{"hidden_size": 64, "head_dim": 64, "norm_eps": 1e-05, "rope_theta": 500000.0, "qk_norm": false, "attn_scale": 0.125, "init": "trunc", "init_std_qkv": 0.0175, "learning_rate": 0.00496, "lr_head": 0.0123, "max_grad_norm": 2.0, "schedule": "wsd", "decay_fraction": 1.0, "dataset": "wikipedia_en"}
Each number is 200 + 20 x the weight over its row's rms, rounded and kept within 0 to 999. Layers, rows and columns count from 0. The size before them is the row's rms in percent of the matrix's.

# gate: layer 6 MLP gate, 192x64, rms 0.209, rows 137-167, columns 0-31
# up: layer 6 MLP up, 192x64, rms 0.19, rows 137-167, columns 0-31
# down: layer 6 MLP down (transposed), 192x64, rms 0.171, rows 137-167, columns 0-31
gate137,110,228,210,196,202,177,188,179,203,191,207,233,171,182,169,177,202,193,209,234,218,176,228,165,168,173,217,207,163,245,182,188,219
up137,106,201,224,219,185,163,206,188,196,212,185,196,200,223,206,234,192,177,176,194,192,163,202,161,262,206,204,210,183,199,195,179,223
down137,111,169,221,190,205,186,201,209,205,198,201,202,193,212,211,186,185,216,205,234,203,199,194,201,168,220,191,192,171,204,190,184,185
gate138,086,171,214,167,199,189,185,221,224,178,185,163,203,208,201,214,217,195,225,185,230,195,224,181,197,192,235,199,212,194,173,190,171
up138,090,230,224,239,221,218,193,185,194,192,195,194,205,186,219,195,217,164,207,193,230,219,227,202,188,183,203,217,195,196,157,240,203
down138,085,192,175,175,184,189,214,197,199,185,207,208,225,196,191,188,208,166,216,199,167,212,202,184,171,201,199,197,176,250,213,164,184
gate139,094,186,199,210,210,175,194,222,201,181,170,227,190,195,143,215,199,185,217,189,209,192,196,159,179,222,175,212,216,190,227,197,215
up139,086,209,211,174,183,179,153,192,165,225,189,216,199,200,216,219,184,217,236,175,212,195,179,182,190,204,224,237,211,219,180,192,184
down139,093,188,192,195,185,237,227,183,191,220,189,206,212,223,264,190,224,208,170,180,188,215,199,196,150,186,183,201,216,189,169,177,226
gate140,094,188,199,198,210,192,201,240,202,205,183,187,216,246,209,202,183,206,237,179,211,219,203,208,231,196,189,199,185,167,186,175,178
up140,093,193,180,211,227,218,224,237,170,184,188,182,177,202,228,173,208,182,191,202,221,234,192,170,181,197,181,224,231,218,179,246,193
down140,095,186,204,209,226,182,193,197,225,202,191,206,180,218,168,192,203,173,203,195,173,220,216,171,243,214,182,181,208,178,227,225,218
gate141,117,235,208,210,206,222,206,208,216,217,198,199,205,221,176,182,223,194,226,230,195,207,206,190,176,189,203,201,197,225,215,244,205
up141,110,211,195,186,190,152,228,187,196,228,214,182,181,177,212,225,224,185,240,220,209,198,208,187,224,208,180,212,204,190,231,217,216
down141,112,203,226,197,219,190,161,161,212,233,187,202,229,183,207,158,207,210,180,198,205,196,187,191,194,196,215,178,225,222,163,210,170
gate142,101,179,197,203,165,196,203,197,232,222,219,249,189,181,229,169,213,174,210,205,183,209,225,193,186,228,170,178,193,199,200,206,208
up142,093,179,253,202,202,231,162,215,207,210,164,226,183,196,200,210,214,173,218,195,210,192,204,174,191,191,184,183,201,207,255,224,174
down142,098,223,166,227,156,212,204,204,199,206,183,233,207,185,193,163,213,217,202,171,192,195,224,208,186,234,164,186,208,165,187,211,194
gate143,105,207,196,205,195,182,141,191,178,225,149,189,197,209,215,220,214,177,213,187,215,224,213,179,188,205,210,236,201,196,174,173,195
up143,104,201,205,215,198,180,215,218,206,182,193,239,214,203,191,207,194,199,192,235,198,200,208,185,231,201,219,162,185,168,199,199,225
down143,099,194,211,184,193,216,194,232,189,196,202,185,205,222,180,227,186,212,182,181,212,189,224,192,214,241,180,224,217,199,172,244,153
gate144,107,213,193,174,210,187,212,192,199,226,190,237,187,223,171,180,195,195,214,216,218,199,239,185,170,190,204,208,174,198,175,152,202
up144,112,215,213,187,212,171,164,203,190,173,201,184,207,204,179,182,165,226,216,229,196,228,207,200,188,174,186,186,166,157,189,216,220
down144,106,183,176,211,176,197,187,190,222,200,198,178,192,194,239,225,192,197,201,180,220,173,174,218,224,235,209,211,241,237,186,215,192
gate145,100,227,195,204,194,214,167,188,215,225,190,179,174,185,149,176,180,203,176,246,217,178,187,195,192,208,200,216,209,219,212,211,195
up145,101,201,219,189,229,199,202,185,204,185,202,179,173,177,143,226,167,243,175,183,222,219,209,204,214,224,237,178,204,209,220,226,209
down145,097,199,225,209,202,169,193,195,247,212,213,208,228,246,240,198,197,168,200,237,158,196,218,193,202,202,233,206,186,192,210,201,206
gate146,084,239,184,227,188,191,204,193,184,213,208,198,166,154,193,177,194,155,206,205,194,214,182,189,215,212,203,206,218,179,168,180,219
up146,090,177,173,228,221,214,210,192,149,195,251,193,205,201,182,199,192,231,231,217,208,231,198,193,194,191,201,193,192,186,187,180,207
down146,088,229,210,207,167,216,166,180,220,200,172,208,214,220,208,188,188,189,155,190,180,185,190,183,207,195,217,179,191,201,228,226,203
gate147,104,215,191,161,181,222,179,205,218,196,180,154,206,159,198,191,154,228,197,206,177,205,168,204,182,209,249,213,220,212,171,195,173
up147,106,233,214,170,183,191,216,205,173,201,214,220,175,156,193,184,208,199,174,181,227,189,180,167,194,201,213,173,214,198,212,212,203
down147,108,169,200,197,190,226,187,210,205,200,198,174,204,182,224,200,199,191,214,223,188,204,222,225,193,245,231,181,201,225,204,207,157
gate148,098,205,203,240,177,177,226,201,181,181,183,221,221,218,190,168,196,221,208,189,162,230,188,197,222,180,227,218,190,218,178,204,202
up148,091,183,228,213,179,206,175,185,199,214,179,186,212,221,175,204,209,229,223,202,198,187,197,209,188,200,193,247,158,212,182,176,188
down148,095,233,203,188,194,203,216,191,198,201,231,215,190,209,179,208,169,236,229,205,191,180,216,222,204,192,219,206,190,231,210,199,213
gate149,099,194,208,206,165,206,239,209,203,198,234,225,187,188,158,220,169,179,195,203,228,177,196,184,197,213,209,210,221,199,230,175,194
up149,104,192,196,201,188,204,210,234,181,217,239,201,177,189,172,220,195,176,192,190,210,222,240,202,191,230,189,225,218,230,219,243,198
down149,101,188,168,216,186,220,214,201,198,177,214,187,200,207,246,207,174,198,211,236,213,188,207,229,196,201,209,166,196,213,218,192,174
gate150,106,211,178,243,187,201,218,202,197,201,227,189,240,212,220,198,217,186,214,202,208,227,195,164,219,226,217,200,194,207,211,220,198
up150,093,206,193,228,202,224,176,203,201,225,181,219,186,139,214,204,202,228,201,219,208,178,195,211,207,212,192,202,197,189,182,194,217
down150,096,214,199,192,221,210,207,177,201,255,173,213,225,191,156,209,196,215,234,193,167,210,187,208,201,233,220,215,222,204,240,192,204
gate151,098,233,207,189,198,202,186,224,217,225,180,227,192,229,212,207,228,227,221,199,218,192,193,228,195,182,210,215,195,179,201,181,189
up151,104,194,221,213,227,202,242,217,194,178,208,212,199,183,218,193,186,180,155,195,174,209,235,204,227,219,162,200,182,205,198,194,262
down151,101,200,197,200,182,183,187,171,162,225,200,198,202,182,215,181,220,193,220,170,221,194,169,216,199,208,206,198,228,201,183,196,196
gate152,108,207,228,195,184,173,183,245,175,194,205,190,192,220,194,214,172,199,199,171,222,208,243,186,189,216,192,235,236,233,174,211,185
up152,111,174,170,160,203,188,202,201,208,190,208,214,219,201,224,192,166,181,168,218,205,225,218,233,181,171,225,245,173,188,199,217,197
down152,102,203,216,186,235,179,203,192,161,156,229,201,235,194,182,182,204,206,164,192,184,178,168,216,187,157,202,189,218,228,170,186,225
gate153,108,187,191,194,233,182,190,166,193,199,201,187,208,174,214,191,192,176,218,178,200,201,181,173,188,169,215,185,203,196,203,192,219
up153,114,204,186,227,223,219,190,225,179,201,212,176,174,200,173,201,165,188,215,225,184,227,188,215,222,192,230,212,213,185,245,219,225
down153,117,201,213,204,173,210,214,203,237,193,174,202,178,193,206,196,233,221,259,161,199,204,205,194,187,206,174,223,179,213,194,201,215
gate154,092,211,197,194,229,244,159,182,198,199,203,222,224,170,191,197,223,203,199,192,189,209,165,204,180,206,171,178,209,197,203,212,198
up154,087,223,182,186,201,219,155,202,203,206,222,181,194,190,175,208,210,201,216,236,217,191,191,185,217,204,194,171,221,196,211,205,226
down154,090,217,211,231,205,208,228,220,187,159,224,217,214,194,200,175,190,201,196,189,202,177,224,200,236,208,199,209,234,185,208,174,211
gate155,110,189,206,180,181,208,227,199,224,201,196,231,211,194,199,195,189,187,206,158,226,212,223,188,176,197,170,197,194,178,189,167,208
up155,108,189,212,219,226,216,192,179,192,173,187,182,210,229,195,166,183,233,186,231,199,194,213,196,189,210,206,212,185,204,178,234,180
down155,097,175,159,208,211,213,211,205,205,179,198,205,197,198,214,219,198,165,178,215,208,203,205,213,218,188,155,201,230,201,202,137,202
gate156,103,255,206,185,220,188,184,171,199,233,179,228,194,212,191,197,164,171,186,222,196,213,163,183,218,196,196,212,166,229,193,191,214
up156,100,186,199,194,202,197,182,178,153,189,187,201,234,176,181,195,181,201,198,173,172,176,214,162,242,217,188,223,199,186,192,188,207
down156,100,195,211,219,184,234,204,238,213,205,207,213,169,200,203,203,185,176,223,219,227,212,177,182,181,219,187,202,177,224,173,222,205
gate157,100,202,265,211,207,158,180,177,194,210,192,212,195,204,200,163,206,195,214,193,172,195,208,193,203,223,184,169,207,217,170,248,196
up157,113,177,130,191,173,209,207,223,204,210,194,207,204,194,214,225,178,223,205,206,220,180,207,237,201,170,193,233,198,196,195,149,184
down157,098,180,219,200,222,177,192,191,173,163,176,198,187,197,210,203,191,232,205,174,196,207,190,208,195,171,216,192,178,220,206,205,206
gate158,086,156,207,186,234,209,223,202,181,188,196,194,167,199,220,206,195,230,225,169,176,204,192,203,201,222,180,206,209,206,221,177,211
up158,091,228,182,191,153,182,170,184,208,198,189,178,238,186,168,215,182,180,198,219,186,198,198,194,221,178,246,199,204,203,180,210,210
down158,100,220,203,189,168,211,195,183,181,183,183,203,187,185,188,191,218,185,178,189,236,191,207,198,183,209,201,192,203,188,126,187,189
gate159,110,156,196,159,201,182,177,228,199,178,151,201,198,185,210,198,166,186,191,216,163,161,236,199,208,193,188,209,214,179,182,174,193
up159,107,207,210,177,198,168,188,203,211,209,170,199,225,142,182,225,207,188,194,170,212,202,217,196,187,232,169,228,186,192,162,217,161
down159,109,191,191,201,236,182,225,219,185,182,250,233,199,195,224,176,206,223,204,177,220,218,197,184,175,171,169,200,201,194,192,201,211
gate160,090,207,188,179,164,227,205,199,204,180,220,197,164,177,160,211,174,172,212,206,188,221,232,224,188,217,215,170,204,192,225,199,217
up160,097,247,219,211,204,208,185,195,182,190,180,175,176,204,197,188,193,152,163,232,236,208,201,181,222,204,184,188,205,179,230,206,206
down160,099,201,196,194,203,186,190,191,196,162,191,227,211,230,202,199,180,167,214,238,192,204,204,236,217,237,228,193,184,211,244,210,202
gate161,094,233,179,179,202,222,217,208,215,199,232,193,165,204,211,205,185,227,233,200,197,185,175,192,204,191,209,193,192,189,228,204,214
up161,096,211,179,192,205,216,211,218,206,172,170,191,182,215,231,176,210,205,192,232,227,179,161,213,166,184,209,209,170,213,249,218,196
down161,090,209,193,216,221,200,192,198,214,187,206,169,217,245,199,220,187,227,206,193,182,232,233,177,197,212,212,206,219,225,252,208,184
gate162,105,168,199,194,188,183,200,213,219,196,183,230,223,222,214,161,208,200,208,191,170,191,218,194,192,196,233,217,226,241,210,181,198
up162,100,210,225,201,212,195,213,184,237,196,186,204,189,229,206,183,253,183,224,225,171,197,195,218,219,210,195,208,204,193,235,229,165
down162,098,207,205,203,174,214,214,210,260,220,159,206,211,231,233,196,232,208,204,214,207,187,205,185,197,235,207,203,191,194,217,192,198
gate163,091,223,181,223,198,245,188,193,181,219,239,212,187,183,217,180,238,177,197,204,155,182,199,178,178,235,212,206,211,239,227,208,206
up163,096,189,195,160,226,209,183,200,252,187,216,233,172,224,180,186,212,191,187,213,210,210,237,211,207,221,173,217,211,171,192,165,190
down163,099,196,214,200,153,171,229,230,215,209,147,205,173,191,187,207,185,194,178,218,202,177,170,192,204,210,215,185,192,216,219,200,214
gate164,106,195,226,179,162,203,234,210,244,152,200,215,186,192,230,198,184,212,190,211,179,200,206,228,199,173,203,187,203,214,185,174,157
up164,102,224,196,181,170,195,234,185,235,169,185,214,200,197,213,184,221,215,181,199,153,191,207,213,215,183,215,179,219,181,176,177,195
down164,097,189,235,155,203,168,175,216,223,210,198,188,162,186,186,199,184,215,186,229,212,210,206,197,214,208,210,199,179,222,214,225,181
gate165,097,194,164,199,208,199,240,188,193,187,187,182,196,213,200,183,161,233,198,195,179,189,198,209,233,225,224,232,209,224,196,178,204
up165,094,214,200,174,239,204,218,218,218,194,195,198,201,217,195,182,233,164,189,219,234,225,181,234,186,193,176,217,183,230,215,174,196
down165,097,205,210,189,179,176,168,183,214,174,185,214,199,199,218,164,188,221,211,200,204,181,204,181,177,196,209,195,160,164,199,250,195
gate166,097,194,196,195,227,221,222,174,209,211,220,167,208,213,211,194,190,219,206,212,207,201,190,152,222,227,208,161,196,206,201,255,181
up166,090,215,177,218,208,232,230,167,162,192,168,168,178,187,225,210,205,221,193,190,221,198,205,170,204,223,182,229,212,158,189,216,213
down166,093,211,186,215,237,181,197,183,200,203,222,226,216,236,230,198,188,198,212,199,182,180,182,207,191,176,226,211,215,186,182,203,183
gate167,103,216,252,171,206,204,209,197,174,205,207,212,212,198,198,257,219,196,207,190,231,186,224,205,174,174,181,245,180,214,176,218,201
up167,091,180,219,228,218,207,212,199,201,177,235,186,196,196,157,163,181,235,198,199,222,195,214,204,205,200,193,189,191,218,243,218,193
down167,090,217,189,209,183,206,203,220,205,202,157,210,173,180,188,219,251,171,201,232,203,199,173,209,180,217,206,188,200,186,230,150,197